config.yaml
num_attention_heads: 8
head_dim: 32
intermediate_size: 1024
norm_eps: 1e-05
positions: "rope"
tie_word_embeddings: false
init_std_o: 0.0
max_grad_norm: 1.0
warmup_steps: 200
batch_tokens: 32768
train_tokens: 156000000
Each number is 500 + 50 x the weight over the matrix's rms, rounded and kept within 0 to 999. Layers, rows and columns count from 0. Numbers have three digits each.

# layer 3 attention key, 32x128, rms 0.175, rows 0-31, columns 64-127
502470459501507526480493528441438538534504419488478521459539463527490486478507462555454469531518490466507513503478495509511491473492460550473474484570480546552483504417508438485482527523478496
492553498495475553510526419514512520520572519479477466577456541495488444515500485465479493527490517495458551603470526535453493455581494520440491476466529456519511556471461537550518518439452500
509559496525415490538541489543507573428504557540542539498437544519419515471570452582549392500530529506456511564482461532480476413589605543478424461504527396554530469532515562562491478452458518
514462512369493424483443525449506581496341543568467503546473581439550467441500590495562553535480468506510529552447536449516503523520469474515560559540376523482496451506541525539495497570488419
487472542486552550390351516482432475532479480495436535476501481381631452467509655424492541528379560525499451487533587591555492565433445520540569448505417576510483605553418539474568519455535415
535521508499522520472389631473516460497378441500445496516382498533409491465499552434556594437562477522546459557585467436567476470454415503528383412434426485504458551540469588503538507525436564
477582423549516487502401604513490506483512452570481547542500508421483453516502569483533520500494430508472526554483558363481514507473479517534484503443556415511536448393553559452510449532593520
608495499385492547552478411452542442472592489615488489520482598529501457438458507511504463471504458537481464469552491594384539483472548586516436486430550537500452526507530559414528481445519519
524461461506485446491505561512487497564463528501516506566470491497507478503507526524529545434486487540567459502543553503526539541578529467473562506520510530515539515474485554494517528470481510
545509505518502496554575483481481544492551481514477537413474554494463541490570437600480455497486504491492517469424416499488443440459572536570474475469497475456496424503510477508491444503545520
511465556589506490465600504488497523463435512582461570487490513482520563520459472600400581585472451480602588467465412471482542483573544486590501516513474484552482464467406413448474445609525531
602536478505465426518428476546488482554453453539496525532459499394502439511566448465570489532529479572540432517553501548476460512432499473462441554523497484513530560478451632556441545495568502
475434468581535503430443520536498507496557458545394621373568479351614583474488588571475487544362600422552501463513488525527503475486528505567454471484461571517434505566449415483574467490521470
533503493439467423496524557455481492461460640552537456487489498383451510480495495553510369560508489509445502446466449508479517373436495526544536497456506599477505558465476445474480489526501472
330473514510528583531503513554548541483495504511466511412575553509445549526501517534579410559429502519484465383437445445445593456475535514517537568472523570476552380429564498438654390556516502
468511546484476498507527498521453565505452531491528600566432431469569458412466504499431539524503487592337435446480458479565500463524552516590455403555519541486500503462591569536520582459498602
497596524480522437469473539444511678579521468486461426513433550402524457448597561536542515615549569497498542535453508503567546456479510532563503490506527443512573475543424529535527431400455499
562522557450465420485435489612487505444493477547435483568497516441537544429478482456483527429502562438463446439510539557576625562473476540533424625469553521504541496507433464515460520530503519
376450442459552659546444432485498489502503489542521580475532606485489559489478476494523571488484479534564532449501453407571466464530511511464487486497531498411432503468387477522462413430487500
548472518648533561566541399463539363548491450548554475442450439507524520516402509499547627521400512482449522472526430559455430471540486587531584467478447485502498538568430540475501513490485472
453497434452514457521473553377600469614467461514462464454491492484461488465620585531494557457487474534526508464473487491585519473501551571500417507483446471602516453473522407516363507539522508
536531521506418567483502487467464485518449563518447563458437449522452467374557596554431524508549513509526560542423543575576534580584517489459466512478552451554481562550470503531510589465495517
486567392534382420559451500502459464550527432530498456556468455457444508492434458567476558541486477511498528512460497527455495524520511493509504551519451484527453458416406449467567462430348436
484511544437605512543540446512523426511538446410431447468496564425572541433585430584536544481514471464524586523554472463542473401538521460471547501443471425587436490424513575475483495457548465
515517549467510523612513477493564530421553422467463507512477512532516505558445527460563535481549468540545353513537462398467513566548496530417446445458522542431493549492500575476471499444410441
437535465524487590449494403497525453538506429495545556482464456502455436475470391583509528499540586540446514564444545471519463580477538459472522557464545425498469439465447482513497529507523467
471455580467503436492546514396584525369538531525524473478465520611596434532334541542414491530500478522556475521478528552513472528434529542536564548489527519567508497435400557359520465454548521
476516533551581450423426513431489476519416469585566566483592447493540512490521539511461479526542480387441360507469505507481478583511492558390489398546475480450432527632475454463437566466495482
496493458490473555490444500474492522500453587524432451555530539520477520602541553576505471609533579481371505552501435514454507459488574485508413500526483421540475544529477503463500468475475553
452447383507501550315447499469482471539464539479534571482504574439505434418492540479525421580463513481446492515593527532499550541544505514466526511512479528461490460458474521566523516385479462
500478445494587518462567497373466527487509478471519543490497459509543467475469537498448447488457498508502553477449410431579508498539495544480526540485464441500554548623539472515478476507533511
457595478489560509458534471552441538523419438433539539514600514467480434522504551460512474366447495512457486556492526419562635509494467472460530645540528520514502513502419475527473557448481540